{
  "hidden_size": 512,
  "num_key_value_heads": 4,
  "norm_eps": 1e-05,
  "positions": "rope",
  "parallel_block": false,
  "init_std_o": 0.00436,
  "optimizer": "muon",
  "warmup_steps": 200,
  "batch_tokens": [32768, 65536]
}
Each number is 128 + 32 x the weight over its row's rms, rounded and kept within 0 to 255. Layers, rows and columns count from 0. Numbers have three digits each. The size before them is the row's rms in percent of the matrix's.

# layer 6 attention key, 512x512, rms 0.0306, rows 375-452, columns 352-383
146:122051136065132150077143146155119187122142143107157106103150140155151149170116162119137138145119
148:145130153136103126190163104121135187093151167125076135097156081104123098172076144126148145115112
150:150167150102128128125118145160215139152105130183151087116139134122122102128130071112107107115123
148:179142170112127125183153151119118149138090094098168147140133089091081184128153150154065110123140
146:149114082211087116089130094087120149148146146106107175163142098172144148155104130219131143158122
141:093170157137137153182183095172214117133125105164175117119136103136153133100106105097145127104123
153:148130132135139153141110151110097142095112154155068138116126148099113077138096171099098151132121
138:121143110110196108123122135096184077109112121131164148139156099164148130094098165135096133126148
152:101074119183109171046097184113117103135172136131178111075144154080175149135100108121133158118136
071:141169147136144127165115180088118153130108073073098104062112129170125084113121133107111120167143
076:113135088107117115122134153093150128115081199133135146149113146161121094102154114151098112146123
074:143150122114146160108087074147174026147128197136185183146159148113085162077106120116201160142113
077:123136120068153125155106098146168095095074139117157084148108086162167113142122093115101117109130
073:178099128116095127141118110071183144096134084096102086147143096121171184120057104125109146104111
087:152114126153145130108116127120122141139120196100122100124153131045110130097123128120156150115201
083:185138149162087159147117086089128087123115116125148123132158099141164117109076084122134189176093
083:108142116103184202093158038109092124087126178127204167077074137203161132117156128172143108115119
088:134088161126092100151110118157166070120107118132135125129100060105184201114098072170155104119188
087:162136155151130096193108150102126183150135151184128080118084126088169121123167157113076177096175
087:167111119121119107160121136073117100128105122115105154158118097133061206101111137088163106129111
094:111140131140101113126110179117132107102161073090095114139156084093112150122089183108145139170158
089:145127148166120124081113158101138154126133189073149094114215091084153126172085112150127119135125
086:096175121106128028064115159183132109116095080163123131124148041140131148119131149152104164108117
105:199166152108115085123157112124148104106113096083138126087104129120082129088113180148135114084142
089:191144151136083093078176168124162081136146116113091180098072147149082130127143132122112148125164
104:097158135136159132096110104123106129084143148151080129161157142098088094125155122117130070159098
103:105166138160182157154142127105065128153160099136090103128156150101086147145155134130186114062109
088:091103111099119099097151157158127116107135148128124109146169068123115151173152109138117105145145
097:144114116134097141108054104125121115148103094132075158100082149093162202127042081087148103149085
097:161113117092174134126122151149099140153137113121148086150143107183130128135166150166150173135140
091:112075089126161136118140095156101090104109150145170133126100113127114153111116106135154152077113
089:111137124141091086122135132050096095084151200123154122082131079141151162097135121121103125121165
093:116123159172154101100125121143127198172156101109149181142134119106142149097160130106126095160127
098:093175111118073169152144121119126103101136105230101076179174114105124126153155122121130122194094
093:145110078133047171129127137161082138153156101121104123168081141058151153090093108071114128081132
092:153151111127153132136110183158142122134189150139098123114105139153151114121145159104155047152136
092:162128107102213161078176126122162122116141174105108162145117170106108147177131111125117128124155
093:174139073124118069121100144109124101140157120185077204085118079107096140087110159144180116136130
097:068084112127102189109137192085101120094126088131156143087164152152187102090112134151124126103136
094:144111085124077128117142096095161174098079177129164127070165105078119145156112089130134159135193
087:142139176145162131109127135129166100087128124112146112169201131146127121107102116113086153169074
090:119127105129151150138180122131134119157132180115098126105109116162095158129080111113096108118130
083:139170076126119116137133094082154053110174116152178133128158113130078135122128131074150148193150
093:125092124167143095126085178113148107143200122136131122109119096128139132135190170143101129107171
091:101100138133122130124097120086167173073070085137078083161156079170114139167129049100136164091115
094:132087130149083062112123141080144169126049098099103161128139131136136122072091176138108080115108
091:154100127168174099148146112133099146132129141116134101158098115103184148126125132157150177219135
093:141171160130100093125162102128166161096127104158102077056135156145144090162184126101163168153132
087:033135082138143132141154172070057082107144147139109142112143139161108137127141170144110147195161
093:112109099142116158111110155125142099124165112178103135080123127150115115119149120087106174122151
092:199153102165161081187127163199112112153075107171136083109103141104099157147172159149140129027148
092:089209113079103154143108129142148174110075112187109134111114099091088101086156165076104145188104
093:166089138140096105168147090083097187109123155092131141126139122099178162146130153186082141102099
090:165136116159130128167122124100117108114201087146176100117099165178174060079117130108131141139153
091:118077117209091157146129149147173101149088165100077118148098151174107133108095199097179107126118
090:144087187140156100142148081139109169134096143079120086135059125190073141134144107100122112169149
096:161090115149113036113116098081185109087101145098118110090100108085088137116109167181128131141162
092:097112119121125191153147174179057215133062088193149112143097080131105185106077159090095116111079
093:120086140153158149159117143107064119138111095104152122134113131116171094119187137101070101172153
088:113109133164100097158169134140111125098161166122163103103163108124120142169105112108143147124176
090:111096085158138176148210113098065134200146173152132148129150113120158106198084081146109164123082
100:158080131166154100163121168096121145137117160091139123085140145123112161134138129124129172088110
082:096120203150124180158177145123110123137120132148146112145071130128152099131152106164091137114149
091:127084116172161051147113163175142163087135105159094047135203107138118111130097089147136142106161
098:113059128106095159137125078141117153137083133151104165103137137117162135126062072088141139123087
091:154185102164090116109119105101140122137167112099070048166149157074118112108163167153118151154090
092:108118185159155116136135151162177143161134094100186143133097114176149147110105138093122171101125
093:094039118118139142180141066082054115137081112071180149171153091142120131179107093116157166164176
091:121122057113140167140100105150094133125096186112189110128122153152156152160202083154127098085085
091:162200124131118101186127086125142100137156081084133169144169120172091157116158129148175109057179
097:145146087112093084195113111145150140155107105141131131125125108138128151147117146205129162103115
091:139131094108124118070133097153081128124140074063192131130073091087081171075153124131116125133120
087:143123155113143147062183140202167103144209113137137174155121056105135079099090136118116132132128
083:077162133085122080125108203098074149071082050160150100082144151135160035138152140097077099210158
083:105115188123137120098112126101149110093194149094135079135106148059112158085147073172168107093088
087:110166158156136155161146143104116166096163039138121086123164148150084096105105162117130133210119
077:146139142145115095168115189143067142116114074045121147082084136106163106136135128144089152134173
076:108123072155145100094077176077049136101138109102146124102140095104094121132113123142122097106164
# layer 6 attention query, 512x512, rms 0.0311, rows 376-452, columns 352-383
154:141097159118140140164159144146192172153114076125120150125124093122138107144082142131115139145149
154:166180152098144066139128148132221178117112062164091086127151134116130087123146143094185140109132
160:175150176139172129181093148074177129137124122091196110131141106127071156108131128193143119068140
144:128126154190082112148131103080104114111138096136129194146101092158178113226098115179129172143173
147:107163186150149112159101126192166134113148096157152104115175143180176092101138110090125157083135
163:157164123173129135146103103133142113133147130193095121095124165082115123134097132128119080122095
140:140165136165134072152129152063231126094126138134108168125141127190102108150104167142130139145145
160:103067130155114140042171145114102120114109127110150189132171135060192120097092149121125161122083
082:151129056102102124141161187189045085122167069089149168168122113088089118086174167097104081156152
078:165131174173085155146108162122156130152093102131162109075116120109146161141098074150143117090104
078:085165123113103093091129149142083112135189081111130152212174095119163102137150177146114102113063
079:114133113197104162118115107140096168113154108125084149099099166186150111101154126154153131113155
075:105115103172085144135132184119167112108104116160112141099100118162118153110168192119112075151165
078:111130147165147087141116137095109180113111069121118153116137135233130115141124074154144145105086
082:133157126141204144133133159115123222060155105149133105159082151113186130156114130151123153046124
083:085096140102146107096075127112085130135162193148117188093129156026071157131163161141112141123166
085:245150169109110098171154125113141144115097087172122125111134161143080126135139140124106180113130
083:103085125138149125128145144085114151134131103129102168078128094116153140191131101133056094204139
077:130162097173199096083178087166106152093113123191126037135129150123117143147086144107145147159097
086:173135073112134140129123115112102124119149087119144193133093119142135063061108083081091103079182
079:156129134127122172167111117106100124146098074099127154123110178152104145082120110114123121118106
081:154184155119192207181166107166141106141122176123160098149120162155115126080141148096138108141163
093:142165143096115151170147151166101131122105118123131150093115117185122153141164147129179136117114
089:102106067120129153061090114136109139050172115160143100095112093084183177181150086141162132113114
091:134131100105114105095125133149063081132134094101121119151167151150112169104204152095039081193142
094:168125114059116117066125097096111142138097117162084150144085166155101129160095092051104141140156
090:144129142147150164154105079143175136171074138138134137137100122138133142136155130136157101086169
090:118145166090137197149116112156063199169126148110086109091084149121133120114155099172142215119188
089:120124107120087057177107115110158153101106094133124188166072125084181099170148107163082083113097
092:109092135145109103093154169108145123146145073143123140079169092140189107124121100126175088178107
087:135141168161128114154137178131142183174082083132108156178186143153104132138152138157110123137127
095:124096154113132146157109161105057168147154107126109119092145113120164147187150086144168148092091
090:099124067168111062092164110158107159097093099156189155068153144164152115125118068129116068153105
092:136188130128135140178096134126138161118154156091132133177076049141081136125088149092160071078128
088:138153098126077150086145139088144144203149123124090161144134154189125173128131134103096125110076
085:134121211104137175100158139141106124130084151106134140117170114111116125110094175121145095193134
086:095094125146116130165150151160135125144125114142107174173087164068149091154138065146130129103108
088:232186154139131115110110098097177104105109124098085089152175114131100139102113146168139128145123
089:094087174051103121099122152191123089118155081127107114115110168176127134080159100083130155092134
085:141120128117095112154104152105158111131195098088106160150129152182194116178167154141135113100090
086:102119162127168214131129101135154162108111117135136184112175094154080078106100113137159211132183
083:160124147167160172096161090150152145175153064158081138143158112098163133149169101128138121082062
091:122186145152129110185143117126155101071156107151124102142143129151141121135181072199146133161128
085:111108161101103098136181208167076115111145140107153135099212199056110163159142199154153155182167
089:185213130211199144166129137148151091162132166127133099161103121118136144184082151126134151119167
090:156150147106092189119198131115153077106113196086179075069066163161158115114099084106137102169167
092:153160189142122157172088140110140100101091122107097167187109142152137094136102090187142116072159
085:160163161107130146063165050201130109192111105109121124123130156128113140092140154143141156137171
088:162116104059133099136186168132154086107119108091107154169167177070141120114132115156137143103116
089:130116163092132139149086090116111100094211158119132062192139164172139109186157121117070114145189
090:159156064094139163167123097114160159073045131162149108140140145191144124127108150160143114146165
093:102089151145085148145089143055085135127122104061166116181175058133170144087164127097117093068117
089:108099151124110140122070071144128183196146119132144137131162160120073110127112090118112155131127
086:088155167116202159129173123171145168133154106106181107132104121132149161177172186155121182206158
088:099153082140065108153088119147146165129160079111110103087116042141157195119167117140095094061143
089:105163136100089163176141141162154160172158126094117133074180144161107177116104105130144176116140
089:134113128132121177124150118063105100111084135145126164088099201098169119125135091131125219098124
093:133125116114057103118128121142126102115178175086101161184166115112079106173089089121103101152096
087:161110167112125149123145191133131178110095138095114127130161132175065138084151074070167117145143
088:105131130134120148242130130102162071046168137120132123088159091106116163084125146139102064182149
090:066135185134153204163141165151073155084161152110205123083137105152129178123172123081128140108148
084:119079124156155114110101119186146087103101110070134153118098073145168117153142118107159103096185
088:127114132158143140081124123116123091082183096110108106097116198146114132195096178147152104092142
087:081062054169163137109115154121112122129161154068095094202111131165126147150167116157089133128143
089:115098171150079161178144157127114096180048137118162181082156117121115144138130121217149131162166
091:133056102076037103118116138111156179165155142126167120085155116101185138110109184092066107054113
093:157195164164095122152138108119154111079136110098157117131139158156123154100182170117100118122131
087:122145087181077096182150080095094098108109078109075112160096123166095129099151129100165061173125
090:087089101176145160122105152158097146157086150152099116107063110123076161100120125152128170206111
087:179138153112156168079143103129115090140106132120190129116078106122102120095099094090141088093149
090:114170111164101158150122134164155138117071173139132146109179125151123139122066152135132152124177
085:106104065091082108162048124133078112127118134128172130102149112107141144166152094135146150119158
082:128089097121106115128106094142076150136151113175174122142072139139060080161144162145127134120092
077:174105139125068135119161133194093118153154086085126108064089149147158171075188038100106147172107
076:123127121154112162178158133142082125083182096100173073130126145085105127142134152183143124072106
076:153184127180090106135118127167138123126122119097172159150114130140087104128152117124117087159118
077:098142134110125153156181220103121087156138110077141141137133143136117086101151136140186123103129
# layer 6 attention value, 512x512, rms 0.0266, rows 256-383, columns 352-383
106:098126129077122172178096127087096203133086115177168171152120137154166127126107125177154160104156
103:168126064133126134158113096115128140163157099140155136091142121169062218088164122169176081115075
104:181068117144113124128125147106161176134096089172198136101125084117125113145124129146103125147111
102:057160165062152141127104135152108092072134140129140104126146202143103097133082082157089136152063
106:077091142165119191135082104148125058083113117119079117128190164115169133166125134209098126115139
100:099094092106138164119060164120102029117151123154116115158158119138101123114099127142149107134099
107:159122175157148087176062155072097141123134128052093118103141118125171156167093090129152083092115
104:113084132156117087139135084150126146151081143115085078102162136137182167145166106177121164122163
105:110157131152118130123133087164152098054124111126151133123154081203183131125109166122078080158103
104:121107139102126131102104110106144103127103146123145099130131175162122178126120138083110160125123
102:075132172171120096131072119169143104093155148104086160159036129114139140148107090107089109114109
105:162164175150140140161158093181065102138046117122076166174135168135137057149141133187125117174150
106:166152100075080132141163138157121121111059117052133157134150042154162064151125155117105103100199
105:091125096119171158154123161173093111125106106105187173168090106116173113125139096129138156180196
103:170191106146091121102127134115168109076137177141101144125038150097093142114165143100034107110157
107:126150091146117153114127135111149185133045146155100122111096090162168067166141179149145104108137
102:161088143126153120156175107063125061158111124090126169068145133145118097155072081135135110170147
105:147151141136088104075099184137134116075190139102123152136132127117155172172171116102072168115092
101:196132111132097147116102098138104100109071078156135205132082113158151092133119089075165153106215
106:063138108189128218119113084140131135105156132131113114146128094145110163146200088155116114145148
105:109127135141104160125085151148115178169131104131113072103142145160073089145162094088142135108168
102:160071115086179126141167148084104184087109143123129122110156124087176126140143122091138126114119
104:150138152080137123122160139129085116169162152149136131127097188166123085120097052120097122116128
105:126123202101085111162138092143154139072141082107075084124122113104171140058116125098061156097167
106:142149098097103066129156146213155092188092161155122150147150095137098157121131117171163155163121
101:173165153140158110129130118118119096100131194143190139064108131128111174149064138141139172106085
102:167074135159072140164159111169150125074109159160164127112120166110123082147142135140108138136124
103:146162113111144152140127111172114163090174136090112138159178163190090149094105120164161158120157
100:108106162153038150131146181140149172103122153128082164109119131197108089159152160080140130107158
106:109107163135098130133162128097163135176123151148062151112148123094156233127095150108162135144161
104:156100164174114113142177107198106129069153146117109127123113134106132168134107127113141100172105
102:147154135175144090112078161146134143108142123094188173123197157086116082140136120194044118151136
104:127155183092160113184169140184122153150091161092109117112140134157084177123119110143146150115109
101:150129086134121101137140112127151120135108118103138124159173148119173151147151154171149137134134
105:076115157102130113201146120117083103146119145125101178181146188178155112120141107126123133176093
100:144132156150150100136109144086148060108125173124108160115117131180121143115130111103119111157111
101:130132171115120169118164110066100129205093114090185145065144073138098154186117125131116085107101
108:169094082146151171136123112127095138097100095082137106062141135128127102091117125136103186082093
104:161114137127144130091181108101156129192132188113069088195174128126104098114130152113097096126134
103:099182135132123080122168172112050155188061092091112107116096147144140143180140153185139095154167
108:086131090132153128096162155183156146110121086117126165102067159135138137142098129188137117140121
101:142111064101125165097161170110121162117079124136162162102142085113117123174143107150161136153168
105:153163172115095133169147114068106089154118166113100090103150099141169079167109082139138132150122
103:139115123120142143138131164096120177173115105126157117108155146123100157109085109123106058126165
105:167117199155148126096172123185164158117106150138133141123113077136088143164130111150156087136102
104:140082198109103164123090149148110125116144132127110129156106145126129134171127086072156147107140
106:146168086103144140194116080185137103143109154134092139186068196111130148124164137116086118160121
107:133158122137142081094187105157126168160180107067060042119061159135168078115110123137199091148163
104:097135099112157139113165183144135097189122087099116176137111112115122105096179094178140130158121
103:125156173134163151078098109195139107130115109162133135109135112120173161151128162140111134118168
105:098121138130123141146087096116179123126136093111128115113137171134096177119170112159125149133094
104:176168127137091101158178151123123123149143135166061113170138175140103101083098177156138151149172
102:074178100133143193140159133053105067142150135137117115113108190096089133160094157171119087066127
104:169135086120113089110167085140094122120131121114163158093140158176164131098089099115137105140145
101:163131113080134172103164104185139128169077082203119126108155100116146173158123127140124159170166
106:113097123042125143201119124153112122162125061127104094130108134099126134176107095141174051125078
105:118097128124124127157114125146125165106162130098169103126070143122090083066142152136133092130155
102:139142171155166132134182086136122137137195137113084122124128084151155131126129108140083103156150
101:145108065147110099108121092118125130146112083157134168122072145085075090086152164115143121196112
102:125145032171125146138071143146072130140063174090172159180179122141104070111098099133146125091203
101:137161081102158115103118064146127070088131085165106151164164105107164133138161068189087154100114
101:096130086163134120135166116088148090123123112148139163145154076110105153090159146111133121140131
103:158109158137060102163138164144118173165192127125117137081130115125119077128118179107196143106204
104:123142171101141160091141097153130159179149078132131131099153137036111153129118146149142134106146
109:166104143128111110189067129114131129147114186184119156172131140142132103142101175060121125101113
108:086094147115135164070140101105184140138151144074155109100158123094128146119134076114124123122100
104:122206103171079138093083146116123128156114117145118152088173146108114161102136137167124080110154
104:101114094178121121136106068147110101078161147128109109076103138096112125142084084138094063127166
106:192115138176165162104113127108148104089162213117129117124126129158137094136109167135170080101116
105:141190092122096119144101143159140116114138065142086080137159131121113109097182113112110147146078
104:173161130137071151145150116121160157081103114119109120141106105144155098105178181168105112148191
100:141119083154127143116097140104179140148105161126163103120144159109101136137126128131131100153117
102:096121169158127149130110067139124118145184190152139131114129156108086181081131137135130124091100
105:105154096117161119112105123176137071119048126109116158172169112111095090098210139081174136167150
102:109142135093174131139116144110159096114101097140150168176130157103181129090125218112158107153114
105:151180062121149120151081164107093178118138071107113158112087110130134111153107109103066136139144
099:114130122134090137108133119092130131072127095134101121152128159086103113116141160138139114164131
100:113133137130201101135154116130184171053135184155152153125135164160143155173156056117195176124093
103:118143141123085131177085098139138158070143141074144124176181111158114143153136169084151112117173
103:148144130099111139133080169108188124130167089080176081073131131162185052109117136149191094163159
104:183111154182079050147162128108160125164188173125160089120055165110128087139076124109113123101170
102:184171177140100130096125062105159078160084187138180171161152102108102154115109085141137130125207
103:084135079147141136048079160137082086107110159127134151130161135142159083139093125126112145075104
109:083154096162090103149151161125125092067102156120121108184172145075127133162125120156137042161098
099:114197118121130158080169136140127146107112166108115152115102085076163108158169133036180116137111
102:117158135134141120114123102122092105165165165113094110140094126152131080166103089134069162151142
109:129084118142174165171102123152128161147117157104126088153076178153166112123150109153167117076087
102:155121108131119134105043166215142091105078094104153152095131171134102061100106115135125104158115
102:165099136106113105097132171120150139100149142115098088155103095125185117115055144126134137191128
101:129106175133090158123096146155142098131080125067114132143173125077118151190115199073160125119111
101:138083135099110085164118176141159166199069131100179124105078134082099071063128107070155181178160
104:157110079137149142071111125141112145104102100073066134127153099175136170120128090066095159158157
107:162163142119098104152146073110118067130054117095120123049142121136096139130104173172138130130186
101:189110155117123101128052118132173087182150086127102088152092170103116138145113143177135153102173
104:132109145146124102143147074095153170060129089117130153142135078120146143199138049129172137106168
105:129067134092144132152140109136105095169127159122191136135073142126158127168156109090116105091134
105:101126123153128087133102139160128172096137112177088143145182076087123131090104165131144110159107
103:153171099186149133079107091167173087162077125102149094106131151078119150104104115158089164084170
099:170109123173118143095075121116125114153180115138173107167123141140144161189128102116110099166172
106:130164153147169185121091119146131140132154074093140115103109130143119127139139116153148108158133
101:146128117112111164140132093132131131167075110127094128156198162128110122145154076105136125126126
103:121123137093113173149147145085136169179110127102186088103092108185151162137112089139128133163133
104:057138142131137136122158141200144151123085183107120147184129096114152113115096145097073166169182
100:119129125106092083166089090100134123180131156147154105115096102070132155157110091108107155122180
107:226164153143115112125173145099171188086170208145128086082133109132079129110139108089059142129158
105:129099135144124099123171108057129124175160126131135130163130109117151158121121134111150144131107
104:064093088062155069088173158105077138063149105104104180098129179096105161117083130080116142173098
103:139173227085169110150072118134123071139118107141108150118071156115150189121096103167118113138185
103:141148173090122151173103143112158089141155122089145162151157115114115125084139131117116168133061
105:095078074108088153171160151117107142122109120142093143154099131140145156132133125091113153131115
105:092148083159145113090134111157129152140123109080120092090130134127102146150142090140131114121140
100:151101179176144114138128083140122125119101123142116147123148150123135111122159179099080158069127
102:178161120145100193122108137120171129114128166103105115141183157108081135096029136095173119111124
102:089098122089051108147149114227133084082124159061155124118120113127089059142088183110090175132142
104:175153198112097179096183138073141189129088097204099152152114134158094078129139071112140086074106
104:147159118143119107138077181153081117148108161116195150124122103120108094080134174157111140101138
105:050172080097158119110108150158142138151129159108125130147196155125108117144100089117173130174093
103:125147118123089154088148148079119190103143157138152124163069088149125103160108147229079125129139
103:154158132122145107100200113158136104146119056130138111041132151087147099110142160129103123100142
110:110071162132138141120156096171088153130126121109156129145131119105187106139196140115166192101123
105:073123141124093157108125188155070071134160139147104082160120117153179153120136122136148099137116
101:119148137133139105175170125165166076146106124151159105113148091136124133151136170114118159081161
102:110152116140066122146071158100108162149142104115138139074083153131111136138170163149113152159057
105:140131131102193109141143054160101169173131190130138142147126144137108100055091096144149130162166
104:098146182131082107112087122093119166084132157130201133124202153119119131176132099153136193133106
106:199074160108111149118127123063124106163126106128121131112037120066116087105133164110136140070182
101:091084118144105121092149113191152104073190099133152098126178118143190077166148100112138098120154
105:125121131151092121152131152121166099140152085054118184115135127187133189137147160112121095116130
# layer 6 attention output (transposed), 512x512, rms 0.155, rows 256-383, columns 352-383
101:127126166072124137131101125127196091101103085136129089161107117136139119108165123094120162151149
092:123091130130119076143136169133164124117087112056107123116121075176184176042172166128094131081116
097:128134187055126141175063125068106144094168126120128095096128118082057147188151154100102108116134
094:094183153118125138153147118153076166081109133147155064167087142121124146100100120133132143121113
098:178180110109142156199178205111173145107109105174113075175166075094080136118078127147146103146124
093:131132110091095128117168092159163068129128124185115131139116160142145152119133041145085100113086
101:142092112104103129127123104097159094153039096141126125135144193102125097163088169112139116141066
099:096119122140095078150131092169105106134146115119115090120124070143083141121137147127158134181119
097:180179134125151156128125141119147099150084184129140083111163171116112113107101153160134108156109
097:121144109113093139099096158107112186116125140154089125089127099097201119176162114168121156184161
098:142148158147128100188152095121135139158206157104111140125141110164121135147170134084144122092119
098:114192151121182155092227079125155134148205150070083151187153120085087109144115145148143113136114
096:110092137084098161106138113137173120105110132150106135123130161199138112102135173167158113142173
097:123110150116134171134149145164136125214078166151121168104145211172145090159125095077090074172158
100:138134161084147155148132151175095112069143173097116079136125161093151138118127096091083117159179
097:111106108208148141151143162116109156107089126082187134168117119147144132167158180133138137165126
095:149156114091112165130184180146084121118113167097117145161096104101112106111126113118116068154130
098:153200167137053091076110151131155106059101127125116202116180115131171108141146160167177173135107
097:188198130104097085191145142137198059121139079167148137170151077121161111113179183091129136112109
100:126127071137150174070107127171111135115102221131103132101167141151073153101185129157130082105171
099:158154161131147100079119111181133113162148166115184096161126138163084168192175089091124153084134
094:099109122165148137109146089089202136199147145124133113131105121126096192098089120093125139128139
096:066099060121113120166156104135190116164126125144141102112040081112117186129122164075130133153126
092:145178121114134119183139120084144101017134105102110081117158054120129165094134198144155156164177
100:152149071142094148128170199160110101118136177119120101101168173128132104126131067116154145158174
093:157119170117120126097096141115124144148110113144157140053140148126146121160111075137125167157178
096:153107183152081104143170116169188186095156087114147093055138114157125189110154163104168122112101
095:096150094123152149120109096144066123117170136192142129126136121195084157084148131084136129172148
093:085064149169080131167145194194105134128105182129083129138135137122139097076143116137150188120113
097:143138135181082114136215166135163167106126125150076078152111160145164176140098105093183115099101
094:159092102073103093069129091131104164101137144097153189160122158051143137115098150195139119094091
095:147132133107130150159060158112180099057105179140116124168192127114127081126111161113105080126082
099:102148124166133142120108064121138136114100141103108041143176115132195175100114111089137153181151
095:104178155122124136096111137118091167165082144127092098168119154106190123156105128129170166121114
098:083156166148093136136142142141102132112202166119129133135146165127151056099058159115106143155081
095:124161092148104107137145156127140097126134158129106176132103121170115057108147128117124147123135
096:100113154101142172044113124117120120112156084093072063098107110139168150105133109138176175126113
100:133132127149087141037114111174150115068127154083112131098132133133128108134182145095061124077098
094:105185132180129153151164123110136140208082132159124165171160169146153096099095146079154142166111
091:146164089134167115109145149122178092156122115131160128127173118094122079123121129133116139063152
103:085103144140114202165104124125153126093104116146108036118113075172160139131067122093123062076173
090:139127083105166204158154143111119125061126107154138160172141157131161107114147136155121139136124
096:129168128080135115074098080106067052087089119116127142120116072113122034140074118124174073097170
098:070133070110132134119175120107090167152156114154143117097124132131115171142131140155095087154151
100:114041133122122113129168159168173167115112115169131079022077151105146102137194161131174103132149
099:133087107136123168163132124172155129151099141101128130105085126142141104178128074173038164154111
101:201178065096123180189139150163100116157134170143086126158105126140188152108091167073148098045143
096:090093137133133120191157160139081090162134097111138113097105171083107117116133124165202137169093
094:145174159074110102122118085145063100177127114145116141165113146066169142142182087133146079068168
093:153097091116125077166163096141148124132106123142104141155130110096175108187082181097168102129172
098:092096162127105115097099129109126196137143171143077120091127153089107069136154115084146110120077
097:134124124096177111139156123154113090199108144192111106160138136140132174124100153112154150152162
098:119142117093116156129121113134116120088159094117137111121138140117148143104130108106160098158067
096:145151159111137134124125096195143140107097118132053052206157154111155093091087088144155103109142
091:154126085115104142067114153080161073131121105165180157101158092150107121113114109094132128097178
101:140140175125116098094053137117174137131169108176137125143108085152171068127075128070169171121136
097:101106178161118124153119144162147095143135112095201143152133117187048088102162163200091141090107
098:147103190189154193182137120104095149108136121083181089115156068129142077081145080150109084094170
095:131132150155143119104108118110142129111121114116181155164065155076104158143169111137127129097071
094:095111080144127109181047143116046174136111144132129128169150146116178124110172128075104130183176
092:109096070154141183070126140169149150122146109141149154119194121129115079069148099129113118156101
091:077051139148141087089138155112094117082092119099135116107127117148142134115115075155075135073114
096:134078108124123104069152139110146070166104117090128149169073127163080203075098121102191178141217
097:110151121127156074212111124109161137122156107120122089077105179102117126153139120131109134149130
105:109143123123164105127146137078108180125115091171121113144152099144141182147118166118115179118118
099:054124047123076179119096102102086135128172128138109156133115122119151128124119097176041175130116
096:155148123141063148160079182191155095101124159092134127120115184103103156077124109138138149114142
096:096098096135178095157116068121146153151155107128169088155144138095131136110138151095127084079108
100:201120115083135138128206121126165099109121050097126155154163135139141131101134113113144114119144
100:111161148123144125177143108095121090105127180161153095186157137119158091080156141126133116154155
098:108050143161113083105125065113119116160123117138157098108117089140107138142140133202112105138149
095:138127138129061089150129111093152148098126131107153132164175098208130177079128091140125086119143
096:101072131152155121147127114106101139148134103143132136150125131115118104070177097165081103129112
100:136138170171124081061135154090156097110158138074120108126178168143091135098111092130167154131091
096:122143140088178139176090108170085085054132141146114117092124137107103106142121128146108134095112
098:156077118134155074090112168172192109165133130101141098137066146158091118121063077136093118133139
091:117193162151096158116174148139096146109143140126102117153162131131131130077132153141096093084122
093:072123118165115116171160121115081152085106132142109126129187176132176086166130081131089103145130
099:111138113139105102099171168141157072166145096120163077065180140190103114133166160088126120085145
098:139113147166079129174127157103132112133124090138109090139174165077141164079139138118119157093104
098:100056119200126128100139109118116086165107103105163104154109139097069111172131148149081110223138
094:174101106201172163204104116108136120159130121113141089179142175090084173119158170114110119108125
097:121126159131147121128110109123119102151111215144169075077062182134165162160124105148186098083169
106:146101117134176143091144137094092091144150107140108144137131149077149118148154130169099096148123
095:090082109176155147135120111163170132085128179069171121114095076169176154154135090124153143123146
096:090143118070132131159127144125175160169155133153158100135120112107090136135172106082152112154126
102:091118144112065154227087198059082151171060100148167152133163137135196113056113081147099121175182
094:167071172136126101099091124222095120140154115116133116128168149146123080113121131172117121135087
092:127146104069138123102156082120080146131129156185099099092108153146076102118140086076138197110127
096:156163151118149142124102197062126115110173088106114072139145203119101108101111195073134192125141
095:119116172096136139172165150058133101222110155104155111078133156095118073070210088194121094138112
096:109122129105203121129157193141170094082074217119110175119097094109122132113161101164146076096183
098:126163142108136179085185159109129086122184099123107104097122076083109084151118196138081157171170
094:158086187107121194125081132178139127182133125095156129097103160123049116168161093154144154167136
097:123126158092168157168102126127108112060136125151087115075110111124094141148128149121093053111211
097:114039122096073061145103115142179145154145083084107094163130052142148127120134072083074100149074
096:113129118120187109093101156131131171129170187086105121124083102148171160168038188071172158161102
094:139137139145109214162131117164138138148152145153168104092116142058125098115167085184154096100160
092:130105074148206152110071126131160177120133126109108129164075115071130120033147109087087203141137
098:119184132149136144074136105086137161108169054125133083152095151143143175115127162147129123140165
093:138170094106174104128133142115090101162111139196117107191132143146114109158105127114142116118141
096:110136117161111094095148171076155166187093108104167079134098102125085198144107094119120088136133
095:111140135163169137092148149103157162143115124099173065146168152171140128190159137165063103115126
090:151050172138163204105119106115151154105073073084127139097123173109149119163138066123095139220132
100:195089086140119086137151152039080081159118175128142152150075079106080062161180148105156130102127
095:108120103154137153146162139081195129171197166141122131160148090125117103124173121145142137080107
095:098123150083109118111141110165130131084137175118049032126129121142131153122089091064161058173141
095:142169172125148147047123140073108079133127112182085088089094174136101139129124134156122147149187
094:125110146166106144170121117109166146212148140061181117060144084104166120114135072122094120003093
097:127061122118157153101102068152107104132172147146130117108099181144165092149122113147162124117142
099:145137096145074123100123096134136085147202126106108142118191152098123095168127147120108075172161
095:106103143113060144134136126183158143098113081111153157107124109149069126145116173179147105138156
091:165175095103077157121138124117125161200072175085084065092143211168121147093057113102163127143084
095:116070176102112108126130159149170089122192117153115101134138134157164128187128184150111172138128
097:154150073089147104159117113050211101092137137099145179173158111110116110118154124110122094161134
098:112146124148185126142159102122174134182177095118127161133152168156148158108122173073096184202099
096:068105172103192077109114184100190093131051119147123156151114090206130140158087094223161094151158
096:156102179135098126129102125110122165118124146124181173147113096195144082096175151126125151143115
095:074147112109081119172207146131074077082197101144130114083180108070149099119132090097103088105147
103:115104126086136171137164110101134161133129101140144095157190143147185089142166130099125175079089
095:096121173154103163131087149133092111111079168140209133085095074139169082125122014130162110093148
090:115114152069079137197119114054130111174144160113109139182125070164126185076057166127143130120126
095:084154155132055120157053165118160084139128105113134109143155106080127133136132193160153113138113
099:106156132187138091075094067114136152124068201154191154124098183117182176165148127179203103108143
098:120085160125118078122100124108177127147116145112112093144129130105095118174158191184092184099120
101:164086137115122112133166166117133103178085118096129126176104138117144121126136113109141149114089
092:121082122144156087113142124148201207126049120148151191105145109143105140130168116135125100177184
097:135123151074138177116098136119121082149147081049084212084078137130089165111123176122140161150122